config.toml
n_layer = 12
init = "normal"
optimizer = "muon_variant"
lr = 0.00286
grad_clip = 2.0
batch_tokens = [65536, 131072, 262144]
steps = 5440
Each number is 500 + 40 x the weight over its row's rms, rounded and kept within 0 to 999. Layers, rows and columns count from 0. Numbers have three digits each. The size before them is the row's rms in percent of the matrix's.

# up: layer 8 MLP up, 1024x256, rms 0.135, rows 984-1008, columns 128-255
# down: layer 8 MLP down (transposed), 1024x256, rms 0.0917, rows 984-1007, columns 128-255
up984 098:465538493483493510479600494500488499494492561491555487471527522486553569485460505458524564521497497498439553501418440534520515574457439490553536430551502491553499517506417529509431521530556462484540474417515551411530557514464555443479464576446548470522473477426467521485550497489459466504523508498496490583518505487517482447530513461514518495501443567447465460441609521446444494485459
down984 097:478441491494540523523531422565452518521544516516417429571537572494538509463566528554418520488500421456420505476604507488480540508489488520489519494532535511580510517499463452507450536485568428499461492447518501497523534538522476573491505461483386499459489545493491503540593463523497459496478485539474455479525533539479522497510527493562494529532504524444502517548476515543451571473422
up985 107:468473439516490479472611523436556440491490504525471500496482500464480523565464511492501545554427435524452468530465498487484540457473535511495485558478487609563443504529505504522524523511517512497527476508486542519517517469550431529541538511475603471524441464482541575453515499474495514566516519558573454563499565518462498479437521482542530488515428533542510518433500520527520547515522
down985 097:539457447544556571505496480534493509557424513518536565472529459498462484523479486463498541538459445559507500584517523512483425522480472544480518537474547425556426476469511469499457529536500491536515515448463547521459525466527455492578524463444555564514492553509471492409555515465500522560450473495492586517410557499520437531532509513405470575481465525539472564484523521471486483441467
up986 097:462424523470452482537535552467534478469491540494533469548525445504467440490514467416472462555512509534503543419512473399520501504576505523520483488495481469442482569506459425489454487462409452472483519539469482534471513526470417518507518495492589454545457498522493532519484453475532568489481553444475481450498451515492475478467594425549541455444518527509555525442492531504503486487501
down986 120:523486475429572486474454541686521530525461524548492506467504459546503501547489417520447496480503491492517605432489496487489486471492539459545505463489524490490405531517442523515468472522450555448451488584464529537538549513531497508541513482421434436534551503471568476513470514519494588514485526507496461461479565527466425516549530514489515449396501479456515544501429533475497493536495
up987 092:521514482514518471511540469517495494526522504540554454503436486544523456537488653488506482484600490484468538406563507538418502558525490473445490555497465534483514439533535481485542507497489470506513539466538522439446496493459553516443525491547546518548412529587509462463430557468553508458503385547528422432496373495572507531566474491504520457492556503498463522498509526459541458470514
down987 104:430521483457488485546502498602498549519531580599497474555520527508497479473456486404485516535492460517506520480491399496467515503433456487483507534408488522527533472456444516518479472510423484479497492435455483429391471477519544461516431514544507419508498454509485476461470513498504475477451466555466417499554463428539469516509470494494480483477465487490507532569484520461438540446506
up988 114:473524466527519481443558559483538485535518535460467426467460479504549527449467481494431451522461522496485507549544492437497524533471497529495486537493505502531564520438491477475505527534409441485513481573553591440490531504465475450459499487515533402428499501475495576536494417464522500570530526455500484524601570520475505497565428560502472555504452505556479448460472507532586471558574
down988 095:528443434555561490472495493433472477518555476484534503497580505495524512522423507515414515466573477498523427491480483483426581476490503595486492518521520439493516499539461493466477507462534483467415495611556497468521583463470528463484536539495520442468503467496529556471501437539540540493505500449545511475480477499441495510500456506464503521533465451477523416410442517558512477491541
up989 093:418482456533499511524514528467535591531477575491442524566463528462543453515493486505498392544496494468515528509518553495542425536539479489485460468477463478480493498483444485506466542490563445593502553524500439529466443551483511598502534527537456435504441514503520540560592471503450527544499550454467490527525503494516560480477575510471574499541492495510538518555500501471459465435524
down989 094:461462543424435473566516495604538574526516473465420573569478483427484506517476534523479520452504580459518553498480519517508452560470533477532570469515575414554505483537399563474489519575500519496488557595501530497492522508509487528548512487517515487474500470498456548516493477493540504524477465539531591464480489513484502452520550453526539432532487529551524556458517483469459474429505
up990 113:539529568482484550516564527467429496512483530589475497459490527587483477450460428435440463534506474489437473518499455467555476545516491545479475546530471494556530548493508511527485473502496554444491539532461478573530592562435414537467459465529548540524505455543482546495494506577474454480511477488497509482440430457479461494546446547538456524495565534516515588563508523496462499515519
down990 099:574540567505478451553490476528469427517482508457498478578470526537471537489483433420488518470491598499484512470526364513492517498546563512496566443515496446550547499515436513532479479494537550484492483422518581543527530490456465507437555563518436521442503476557473531462442543463509477467492501505473595512532519428550423441479519506475476498495519525590467479561526414500452494497577
up991 117:435486452508483523504471447464525475491539487547515521521497426490500446412448453535557509556472468553503461533457535549519532598540543590455542586456441493488464463559489489520520457501501489503500452481451482548447504452477462463494452514411539529478556523439480452519514475451504505477474495417550394478521497504551489507542482562487528512530500510531551553463521514498566489483475
down991 099:435479509413526477556541510452506494530552532513495424475553445528466525477541508549531481492403540563525514526539444484521452424516462543487548567498503498491536434505491461445595508417456591506453540454541471459497570503522472474486565574467481494476503573553508521543411493563477542535453495486483496527544510526528453476508497476523509517468549524476542500511516428364488484491462
up992 098:556440550471513524511474540446375524515544496463558483549489514477484456496503493488467458476521473477473464478566551512495530464540490527485548472478470508576539600541547494597473435444529479499475485559546523509429499609425440465501460509540508497514502521511439458505491517526521568462543534493486550473540505500502505452512524393524545529523471510532455531614479492543445479465513
down992 099:508487501534559435548463543538504486482570461569488515540444501440484443491484469460544464446487512539481500528482439483543488513504554459492445503432566503522560506462453516486445484446537618510498460496479508494528520599409458467536472470555476467517433454458507493573503480546548567481528517521430445518464510512514505505523520433547546504573559539545471541520462473455531506504511
up993 114:483486509518484493495486483476522481504523576563524470461488464435438485507529497531497441498520437484517529497430473489463540473462533496529505462489443512447476483528537507541534514448477550534459482530514556443468492502499521493469550452491487533456555520523547470496528472489527524518575505485506471492435440511611485467539498529542515527519509542508486447544493458433527508401454
down993 087:506502515478445542582502453475481518541440529528557502517526459509460498455439553457496435509514473496500539454454461508511518464480520462464494514435520536482521529521500578469427466535509414504490496539463569523531546477579519463454588513521417430524464474510497496545459542471555492435438474460474484562496499541471543499532523535509510428508502451524420508544518491508435527442598
up994 088:482557531527493454508486443494518446461478499463551517497501540489552493548463577437586547548508475485477541476572433552516471459508540466470586447448457511536554505500513497505457509587500486474487563472623513541489464469485449521518513496429552478493499482524542549503556481500554443496603455508497543488565503503572490511495442448486566519404453508493481443535541549495465516585514
down994 116:509560512481568505456474497637490549432500480509436424459543485511521470489447570514501487436541500510490548458608544539554520505469530455476454482505434504503426534567523471499464527534511605500485564452456523479513518529475480467532494535444496523512465470504503453507474489519498537558491481520505559516422548481520539495503494522477546544497451433532444530589482540489454560452566
up995 090:523455507516543544457472491450483505543497544503476571578497540473490449526432571474448498520508484587510543472465514554467516505524479562576568556529478608522449533463534541518517420504511499471529562528533511510514496467466512454490441495474535464430559501521519466538457478520545523522513534537546482498570538466445537498565562526431443495521494463475513578478446507522550446420553
down995 095:515460492499545542475483564615528514559463527516428531432444515486505564408483446534446446486470478436489542464555524457530478509498441498478509502487518541422469518626427522513482521513550480509456512563527516497451468425508523405489512503492462493498510539497468466503527403510555453448529470449503498514494545491449464460494495514529492560547498465479449454505536529465500478511572
up996 078:491534532546482502446484540547586450508495477477383430500438534481524539463470493539475517464530509481600545572573438456514487539518449535527509495488451466471546566460454445502544471544471474454497511510521401448495578557459389568526458481508484554478454475538416494520485504525465525566466488444456480500485532583433454520492487524478526540482471543466516438442420487562524509562459
down996 099:522484458487455530475490458556501535591526462536490453428517413480488504472482482533558503425477431551480587606572396492563462560446559493514452538472523410476378509515450485455477461516481511547516458493530518523492471432500498587540551426510521527562553463511522482433491517450510504459475509426440454526439517531469503509518487414460530484475465480433482424521418527529531536546520
up997 093:507463481468503544524480484459500448504525519561485453529450501478455519516556471588502503449498489476514542534526477415495535526516495509487548559525583486552583463523511488459449446393501457525478600483531454468489485521431505530424573502483556487548462524493528521528592445507522533451491518501548528527428490469467502505456421555542435465460504444461552550470468512518435536516512
down997 098:453496497476412434453480518611601499395480518488496523542538485498482563493542581468477515546446506433553433502514377504474476578627562481516496483500555487516494476584521551509543434533494433496486464514466436570480462503486468444528510470497548555436511540521449493497514496548499457485441493604548516489537511520524559469485509474470559568523520508488469486536554490480483494464470
up998 110:481462485492495555528502526441515559513487454478467493433495451563466466476613527503494598548575507528481531517454467477556560522465513503458522541517511461518460617528478481552443451483511540493527515522491516530499518482518506506420485494524522540481466510485503461510500511535471560509560489494518461549455463524480489401524441564425472493568564517510501552590455535482504490484406
down998 110:497508484500555595471476540631447547505530461483522449426459484533487462537490505515518509516421494519487500552499462519554446474526558480453441490501543465571416542550497513470538468423526509399512467466492477505528470508422559584408475525452548478463545523504475510514485508549448548452478411505539477480492513485451480527469500473478550427524445468499481470506537492453434432479476
up999 091:549504505540534552454480467532555511469526542508477553539535565491435502502550496463452559499417499515514454458534499485466480498485498491531516532472453546481508502510528416545475466479537514501506469600472531511496468509521447475583548495515470458528447475407439427495531509500573443561552555524494487502498560457505498546521466460527522508555498509514546484491496475468594488494549
down999 107:513469542525464551504433555576486531545486446527501479524519494473524472413498540495508493514482463446570453483466495547475573484454484459508573549522479452477547451521510504531485500523561482545514456563541576481447522585512495548473572487560555433461496573541485500467445493514511544533547492507493563580493552476476540502516475445535534465495480471535489482578448515439487513451482
up1000 102:509518539486516529542521534459551419480502530463471483547538547448499521520456522502516440550513515491476550534486488469523559497481483528531640478505480501484427482565521510475528490482533444424471517476545461558441526469507452515384467478447520550519557497524482504501449510493489488506508533408466503517632474505543493439570477458499468489524525548534536517482534403506511424485546
down1000 115:454549437446524527556462485513449482456525513545503499489528551494496444513569530487453491532511531517550497486560442466482484395440560556519488484497509537496473459552514484534462570459530488463466485422469475463494535518537498474404555484521461569474455505522425529547492473503490439493556485535550485473446580462474442468517501443525447524568499533517484576392490499465543515437535
up1001 105:490542480506470553505504481475459456490525447487440415443471557475499525517461540455535514456492467513505487510521503492563434526489526540520503478468446432531467468525458515505467554601559522494509471447554474470534518465492476518516434624465547465449469489475496493523493533515452484479481542510498506532500503556499486469557471498479536598465499502498490492506501529430488516539496
down1001 104:525508462459556426511539502377514476488449545475532524470484440594458482430526533519469516521574445471477462545519470488426510431503474537484483433523482481527511538532468557505448527506504479536498549503554559507482561544466521436500511504540545449473499462449510510454505542509561557528479503483563504538512505561451517550457532485487537564521442448552505502537461441468468530516472
up1002 092:565497578515555515474532546464487589490520519534484535579549482459469516562428464489533464531462502483603565442454494503543523500532507434512503490469515506488534490537426444538508441516468514576549564515454510504424450434492561483515478464575529487584499459527497524493436518473552515533559505533443480456540572519483471471437504495526521501554514513514453463453430545458513475465442
down1002 104:557510525488531517532500523619450538476526430526501444480550504446521547475483553473492503541517621545525505478506562447474483506480533556482525501547513471450516518552449500560445520545491499520527504539570460456493552489522452474489577456523527469516463570491487426507420535532460537516544405485537521520464517494494511476424520472506538513509436565500503580526472442513496439526466
up1003 100:576538513476613554448451540472497463549520518487546487524473580475485430520516523523484540461421554442499473433454507460476486485530532447468546548392532493498506525536569454422538541535512500548522465438574511459477458494517446519568480479489476576517490472518483547504534500538441461402464527546487488464536507477528419525504481541526495534471581499451484489550472494571467521442494
down1003 104:533533482475525519543452532472565570452546486531563561506493465510497486486425495527466495483456502485501509542510490440524588510534423446441488567452539474515418554548543455464573516577466524488500509453491564473469442486543473435434559464500491467537492442495532505509526471471459473418499489527456523416510501523510478476484462499485457515439526450500476549488492477522476491458504
up1004 082:477518508531502459456509496506455555506435505502471519453534520504505559471501507498573544489475444480422506533407449493516534493523460553522459522564418508515553465485540486504609487509452449450495458537500555478458486514541476502464468478459498522486485468551515539507482507520498479491475447456459537444565450513540511560451403523540480546490440524484458473474449486424508469562448
down1004 099:554469464479520445530527436694552518451479503531512496503545534557474546466529564475528546492494541537434478507488459502502507501571522486523463544504512463481441480501463503506571517474468491505494579516517495469474499513492538562468494472555508518487533530566441539531489476517514554502592471495449427469367452560508506498446505480514542520526493496471526525496526462473470444456535
up1005 099:503463475420447491473566495465531512432494476524475486486522436491508438465500495479523494430619447501504470526457469549504521482578490523459447473530454507501491531510529466468536532509488509532481526476473507550558518480511517473543425546500420496554517484526540516510444493477428454478479516544492482593440493501461489476444482487465501469505453509505501513504481495537511446448437
down1005 097:551514447494493497547525520621513523497492517454492526513459399518451434458544490493491475474536536511436564480513444594483520486525499486453437560470550533503485488518426456485553471506512522527479514445468505478491472426513507524523488508525520545565485505544568590617581521500462541457473455491526529474475553466514468527499523407420522513507432448517486514485482439440456482470534
up1006 098:462491489460495473487422508500490510429493453486452447503452587483483523510477497490487562550482474489516481540497479554430492534504539491498408499455508509494560471551540439514565507434456424510478511547555424441437513435561513497539468524598442485424454449450498535439524546476494505516560526508480517513468470535498484565562534467563504483496464490491399446474489457508466512528458
down1006 086:548504527461443506475505441463487502460533464439532490484441470475562548536559517572479513504489550507521533528467473520409505541502511460487481516494542518445396526496540455486552567459476419486494481556534518578482496437492454556463467551583430542548515543469523475474573546444463473534484488498521496519500445504482459520532450456497529433504480554497417508522518513482511513486520
up1007 102:517476548462514459494576478488540495478547537516477485485458479503494471499478494509487486532502524562494550530436555501548556452506396509516557495506452473545507530462588518471440523433469563483516479540418473493499498506444436507490464456415491465512505526466551547547505468496470505498461525486488474476496513510482552478579505537457442447514596571462618480555441558514558547464504
down1007 096:494551580466455501460521539490441465416458544512558572436498568511435432485475515526523550529532536470483459530520471551502513543485463493462494470520496485535498533416547503511495461448500524522504522476456542488497602457531543496466492507507480457530496464519542511548538519559522506442385486517471554557491557542468539588524436493491553479570486444532435465526418471452540515473504
up1008 105:545502492498493477562483488435538457434499447440526463468410561449537531529482423538534456586579449490483384497593507439508502515488436548483497406489535515528497536555434481512408506508523474565470494548486512518470464497464489490533521472497457560513553549502478483445498457443516459528420510461496475528511559516528538537541519458492519526509492510460459510511494419471510549395516